config.toml
num_hidden_layers = 17
hidden_size = 64
num_attention_heads = 2
num_key_value_heads = 2
head_dim = 32
intermediate_size = 256
vocab_size = 2048
hidden_act = "gelu"
norm = "layernorm"
norm_place = "pre"
norm_eps = 1e-05
positions = "rope"
rope_theta = 10000.0
rope_fraction = 0.25
qk_norm = true
attn_scale = 0.177
bias = "all"
tie_word_embeddings = false
parallel_block = true
init = "uniform"
init_std_qkv = 0.062
init_std_o = 0.0
init_std_up = 0.062
init_std_down = 0.0
optimizer = "soap_variant"
learning_rate = 0.00911
beta1 = 0.95
beta2 = 0.99
weight_decay = 0.0
lr_head = 0.0101
warmup_steps = 117
schedule = "wsd"
decay_fraction = 0.686
decay_shape = "linear"
final_lr_fraction = 0.0
batch_tokens = [16384, 32768, 49152]
max_seq_len = 512
doc_mask = false
z_loss = 1e-05
train_tokens = 141400000
max_steps = 4790
dataset = "wikipedia_en"
Each number is 200 + 20 x the weight over its row's rms, rounded and kept within 0 to 999. Layers, rows and columns count from 0. The size before them is the row's rms in percent of the matrix's.

# o: layer 7 attention output (transposed), 64x64, rms 0.474, rows 14-31, columns 0-63
# v: layer 7 attention value, 64x64, rms 0.537, rows 15-31, columns 0-63
# q: layer 7 attention query, 64x64, rms 0.702, rows 32-38, columns 0-63
# k: layer 7 attention key, 64x64, rms 0.612, rows 32-38, columns 0-63
o14,083,217,176,212,195,178,199,208,175,233,230,209,213,196,187,241,151,220,196,177,163,212,182,211,205,202,175,204,194,196,192,202,233,183,216,194,214,215,247,190,224,224,205,193,165,221,193,203,222,207,208,208,202,222,211,203,207,235,226,229,198,228,230,202,204
v15,090,221,208,237,209,209,188,187,214,211,191,183,169,191,231,182,197,181,224,206,195,209,230,208,198,199,214,180,223,167,208,204,197,261,166,209,189,197,230,222,221,229,215,198,201,168,179,205,218,226,153,216,199,216,183,184,211,200,191,187,189,171,199,184,223
o15,070,211,194,188,211,173,201,222,190,226,223,217,211,226,190,217,172,220,202,189,188,218,127,199,200,175,206,202,200,238,216,207,201,151,206,195,214,203,156,195,193,184,176,194,196,223,200,211,176,186,233,185,216,189,224,220,216,212,179,185,211,207,204,217,175
v16,086,176,235,161,178,239,163,212,168,188,210,196,208,201,186,243,254,189,217,163,210,176,208,207,185,182,195,152,214,202,214,213,197,182,187,202,201,215,223,199,181,180,189,193,214,182,207,214,174,186,202,224,188,194,173,182,197,213,212,195,194,201,205,185,214
o16,071,196,176,224,202,195,236,196,235,207,226,198,188,194,186,188,167,230,168,246,191,178,197,196,203,227,202,211,202,219,161,201,192,208,216,175,213,170,221,204,194,238,190,195,207,201,212,208,203,191,203,187,234,177,236,226,210,199,202,178,213,203,248,220,182
v17,095,207,188,209,207,215,180,208,196,226,167,231,182,215,177,217,218,194,165,218,208,185,208,195,190,175,190,232,213,206,186,165,194,226,211,203,173,200,167,218,189,213,165,224,208,194,180,214,203,225,221,202,206,173,183,217,196,198,227,269,220,209,216,180,191
o17,076,185,209,193,194,172,198,185,215,205,193,175,202,185,249,196,175,169,220,184,183,219,207,198,233,219,201,216,209,183,214,225,228,167,184,182,215,198,213,198,205,196,232,187,160,209,202,178,185,157,203,178,201,210,220,203,200,224,177,149,193,199,203,236,184
v18,087,182,192,176,218,220,201,161,214,171,212,200,213,209,234,207,209,205,198,191,190,242,177,202,178,187,208,223,241,170,151,175,160,212,210,193,216,189,213,198,196,202,180,184,207,172,204,179,202,198,208,192,176,209,216,226,215,186,188,173,213,195,166,239,203
o18,075,230,180,221,212,193,207,249,203,221,206,186,188,210,169,206,204,220,219,154,199,187,233,205,212,202,217,198,168,216,170,182,176,194,194,210,206,200,209,213,217,177,234,203,188,207,200,215,210,184,206,180,187,189,198,152,198,178,248,195,200,201,233,186,235
v19,103,244,214,190,167,198,193,195,182,166,203,168,207,196,177,204,225,200,231,182,184,208,182,208,237,206,194,190,212,191,205,226,187,178,210,214,199,174,215,199,176,196,201,208,198,214,185,215,208,187,180,206,179,235,227,228,169,178,172,189,211,224,212,143,177
o19,082,181,215,200,188,208,219,194,214,212,207,243,191,203,201,193,197,200,167,194,205,211,203,177,165,214,162,180,187,210,203,199,223,214,220,171,214,221,182,202,224,190,212,201,175,160,245,148,187,183,215,202,225,197,153,189,196,197,225,210,202,198,189,234,214
v20,093,221,162,191,183,182,208,208,214,221,208,188,175,186,228,214,201,200,182,233,206,246,220,192,188,170,181,194,175,198,205,203,191,260,224,189,206,221,223,169,225,189,188,172,200,216,194,184,212,194,192,218,195,203,213,197,186,181,220,233,164,202,207,165,189
o20,075,174,203,199,232,202,203,183,185,216,180,223,218,205,191,194,218,210,217,194,188,168,189,177,227,238,221,210,241,203,222,211,209,197,185,222,195,193,177,249,178,228,213,234,213,185,212,221,201,192,200,195,233,209,183,188,173,205,170,172,211,169,220,225,222
v21,102,217,208,224,164,190,225,221,180,188,214,221,212,222,182,189,212,202,212,231,165,212,200,212,206,168,211,201,179,215,199,217,207,202,206,194,168,193,215,184,179,152,210,202,181,172,193,216,193,183,195,197,251,211,176,198,161,247,185,218,230,204,192,188,204
o21,091,186,179,191,246,217,196,186,186,185,197,210,178,174,208,235,190,215,170,192,220,196,189,176,195,219,224,194,252,174,205,222,206,204,212,218,227,221,196,187,204,248,165,220,213,224,211,175,196,186,199,188,170,175,224,175,211,175,201,198,180,198,195,218,200
v22,100,234,192,199,211,194,231,199,218,176,218,194,205,225,162,189,219,208,193,196,221,216,238,201,205,179,207,188,214,218,192,237,209,199,215,211,231,192,212,218,230,180,175,217,200,207,201,175,203,203,197,186,209,186,216,191,196,222,158,273,205,196,184,232,184
o22,083,172,186,217,176,209,165,201,189,237,179,216,187,194,228,202,176,219,177,218,205,188,178,170,170,212,216,192,165,192,190,190,194,220,183,206,218,233,177,177,194,228,193,193,229,183,221,180,187,189,213,193,167,203,194,204,163,181,204,151,183,208,205,171,209
v23,079,170,215,183,244,184,189,168,203,193,184,162,206,188,215,148,214,209,204,228,214,212,161,174,204,193,230,202,207,199,220,200,216,196,171,195,202,177,203,186,192,232,211,201,176,173,243,202,230,199,195,198,220,176,189,206,160,200,211,184,215,177,204,199,198
o23,072,236,196,187,168,200,221,210,205,195,238,206,179,187,197,230,216,212,204,167,215,219,226,209,193,207,175,171,201,194,211,204,189,214,203,193,186,208,169,205,201,184,209,236,208,230,145,199,180,184,167,211,179,239,228,203,229,181,179,208,180,225,210,209,213
v24,078,213,193,201,206,214,193,155,209,191,195,215,204,257,199,220,195,229,226,177,186,224,225,221,201,169,206,213,191,194,197,183,210,212,186,216,168,204,178,189,202,200,190,223,246,214,221,168,189,184,202,224,183,219,172,197,215,157,212,213,192,241,204,185,188
o24,075,188,236,196,195,188,206,225,200,200,172,200,197,166,219,163,208,179,216,242,226,177,173,196,182,240,182,175,208,195,222,205,197,212,228,216,195,206,190,212,176,195,202,196,166,215,206,233,188,173,215,163,242,194,215,203,212,222,206,183,214,166,211,212,190
v25,089,217,210,182,220,202,168,213,215,230,232,220,202,176,187,190,201,200,197,188,227,237,200,189,157,202,175,180,181,162,185,204,225,197,185,236,192,193,252,209,184,209,170,209,203,232,166,200,192,218,205,207,181,202,194,178,226,183,207,195,192,173,207,175,193
o25,071,193,192,214,173,191,194,191,220,184,154,202,214,220,205,184,183,200,211,227,202,172,174,234,239,177,205,228,240,240,203,211,209,194,213,144,215,202,165,219,218,197,226,172,218,183,207,191,208,215,171,190,210,193,202,222,180,189,187,210,200,195,198,208,218
v26,094,202,214,206,162,178,187,206,161,191,224,223,207,210,214,197,194,202,223,221,225,200,174,195,194,196,200,219,191,198,221,175,199,248,220,187,194,184,142,198,214,222,190,171,199,198,225,180,172,217,241,194,192,221,207,237,197,232,219,192,200,191,177,189,216
o26,080,212,187,178,217,212,244,193,237,205,160,173,202,188,181,200,178,195,223,179,161,223,236,185,186,210,217,176,191,164,206,170,178,188,192,228,219,210,232,193,184,194,211,216,217,206,190,226,193,183,176,208,182,182,180,173,208,175,178,209,198,193,218,205,223
v27,098,228,217,212,188,177,189,201,206,210,193,201,210,164,192,245,185,200,239,192,177,178,225,196,191,193,204,192,187,213,179,205,197,218,198,201,210,196,207,180,193,224,250,219,209,186,212,134,167,192,214,187,187,160,171,189,203,219,197,205,229,188,178,205,215
o27,079,188,181,182,204,210,225,196,179,185,182,203,180,202,206,147,202,188,170,227,197,205,183,176,221,192,180,171,190,191,210,169,204,164,178,222,195,198,179,176,213,220,155,167,199,186,172,215,215,202,184,208,193,233,224,199,219,184,181,189,163,208,213,198,167
v28,083,205,215,169,238,213,201,213,190,214,212,175,198,184,162,213,207,228,218,200,226,203,203,203,192,169,236,190,160,205,221,195,235,182,264,215,171,201,186,185,212,213,167,184,208,197,217,208,205,211,237,202,183,213,180,197,195,207,188,172,201,187,218,184,201
o28,076,162,175,207,175,196,199,213,206,184,168,214,175,188,219,212,185,195,164,207,202,182,214,205,193,210,157,175,219,214,186,177,200,205,153,185,234,210,207,203,187,173,202,212,213,220,184,193,197,190,151,215,238,196,222,209,228,201,169,219,197,204,215,190,230
v29,093,192,191,192,205,214,183,200,196,203,193,205,192,155,247,211,216,220,217,173,189,197,217,212,205,199,234,173,261,218,175,219,186,194,202,194,186,184,194,185,191,200,203,214,186,214,218,232,183,190,200,158,223,167,215,193,196,203,218,214,176,178,213,151,207
o29,086,209,186,176,206,188,199,212,207,183,204,203,187,210,144,202,202,199,168,210,190,193,211,221,211,207,170,244,181,163,200,199,192,205,180,195,209,200,234,196,189,202,200,183,176,183,204,172,230,186,221,220,167,218,201,191,160,190,198,212,231,245,224,237,195
v30,078,211,164,194,238,197,222,242,157,196,197,190,183,208,179,193,182,192,181,219,204,201,189,222,179,168,206,225,217,211,223,232,165,203,195,204,231,191,242,219,198,186,187,178,200,200,199,199,169,178,224,227,183,209,221,193,214,210,200,193,218,184,237,220,214
o30,065,170,192,226,201,191,175,176,211,199,219,199,197,197,199,246,183,240,169,152,190,179,198,216,220,212,189,211,212,187,176,189,219,215,187,187,160,226,186,196,187,186,187,180,229,182,205,224,219,249,204,194,181,211,194,187,228,216,219,210,173,216,204,200,183
v31,081,184,204,166,210,190,208,175,216,157,237,212,218,206,169,186,208,231,218,205,192,200,233,199,159,225,200,191,205,184,211,199,191,178,173,222,218,168,203,196,205,175,218,194,199,185,209,171,205,163,170,200,247,218,231,223,219,190,188,210,210,193,182,194,202
o31,066,191,189,201,190,214,213,192,202,201,169,176,179,207,211,223,204,234,162,190,208,226,187,197,209,183,179,189,193,183,187,201,162,201,236,198,201,245,192,232,217,235,170,190,195,204,178,192,182,223,217,192,178,209,186,185,160,168,207,207,190,196,244,177,222
q32,066,205,212,232,169,196,217,202,182,187,219,244,176,184,211,162,213,191,190,221,206,206,247,199,181,204,206,192,173,200,166,243,201,218,200,168,179,207,208,197,213,187,246,214,188,203,229,197,194,177,185,182,191,173,205,205,214,206,197,224,242,216,179,201,202
k32,129,196,207,208,209,210,199,197,170,193,249,179,182,201,210,161,196,238,186,198,207,203,197,176,208,202,209,174,210,180,185,192,217,159,186,192,192,229,232,187,240,200,242,208,195,202,149,179,216,216,207,207,193,212,218,219,216,197,232,202,211,223,177,224,180
q33,090,176,182,214,215,154,198,215,150,181,177,199,198,185,225,169,192,193,168,171,219,201,207,199,178,156,230,184,194,202,196,204,223,167,180,167,172,222,188,184,246,167,194,213,201,210,191,220,198,203,190,218,183,184,210,199,195,194,217,195,216,188,207,196,200
k33,167,207,202,226,189,218,202,193,171,191,235,197,208,189,182,173,212,229,207,181,208,199,203,179,187,202,220,163,202,199,186,177,229,160,199,189,183,222,222,183,260,215,246,193,203,210,179,202,199,225,196,205,202,203,202,215,192,199,252,211,212,195,168,214,175
q34,082,224,217,178,182,217,206,209,221,225,183,222,207,216,204,238,236,205,200,234,201,193,204,180,193,240,172,219,180,218,199,195,202,231,244,219,230,178,196,219,158,205,200,182,185,180,233,182,188,177,212,170,202,219,195,206,195,221,192,223,188,199,188,205,230
k34,185,199,205,168,209,195,179,195,219,214,181,202,213,215,209,240,192,179,209,206,203,199,185,233,204,206,181,226,175,195,224,213,180,231,195,199,224,179,173,202,138,199,162,203,194,191,234,206,200,186,209,186,196,193,195,175,197,204,140,184,194,201,221,198,234
q35,100,188,216,186,180,231,173,207,165,236,225,210,220,203,183,201,165,176,179,215,195,165,231,219,198,194,207,177,204,172,188,216,211,238,219,188,207,204,228,187,166,164,222,214,191,195,206,197,210,217,180,175,205,226,198,236,190,214,175,182,217,187,185,199,188
k35,083,185,195,235,188,237,218,212,213,188,156,212,178,176,198,206,237,171,211,208,201,167,216,231,170,228,193,184,181,203,191,230,193,228,219,191,219,225,198,187,188,203,225,201,199,217,174,202,209,211,167,212,167,207,217,189,239,205,185,203,201,223,192,227,184
q36,081,204,222,194,195,213,206,228,241,223,194,202,203,204,180,213,220,207,197,230,189,211,211,203,218,251,172,204,198,220,206,195,177,247,238,243,210,176,211,229,178,230,201,171,176,201,209,197,195,189,221,177,216,222,196,177,209,195,190,231,171,212,208,201,211
k36,057,184,195,220,205,196,194,207,206,202,211,225,221,195,212,197,220,165,204,216,166,217,222,227,195,208,212,233,202,208,241,201,184,226,209,255,190,206,202,232,177,180,170,188,210,158,192,251,194,183,198,207,229,191,193,210,222,210,197,223,183,199,178,183,220
q37,058,195,198,181,213,203,204,172,207,181,204,164,168,161,193,183,195,208,214,169,203,198,193,232,222,173,178,181,204,186,209,218,174,195,203,171,177,198,190,208,213,164,228,210,196,209,192,183,202,233,171,196,175,181,209,209,176,161,173,169,204,182,200,229,160
k37,076,180,195,196,194,239,191,191,200,222,179,196,218,219,202,206,184,193,216,164,197,185,161,221,206,201,192,213,218,214,215,231,190,197,192,204,211,190,169,202,150,189,169,207,214,211,248,162,201,201,206,186,199,180,181,187,161,202,152,168,213,196,210,220,195
q38,053,215,206,186,188,212,182,206,226,217,193,227,186,212,186,235,232,192,201,252,176,203,209,199,194,236,178,206,165,226,197,188,207,223,236,219,223,172,194,221,183,210,184,181,191,175,228,186,173,167,210,179,208,207,188,190,189,225,220,207,176,197,179,178,224
k38,093,203,175,231,185,249,200,198,201,205,210,199,225,210,170,200,224,213,222,158,165,192,202,197,206,194,218,182,221,218,201,180,193,154,188,194,159,203,221,188,220,189,210,198,205,205,175,204,195,191,178,194,195,194,179,205,198,196,256,210,195,191,160,189,161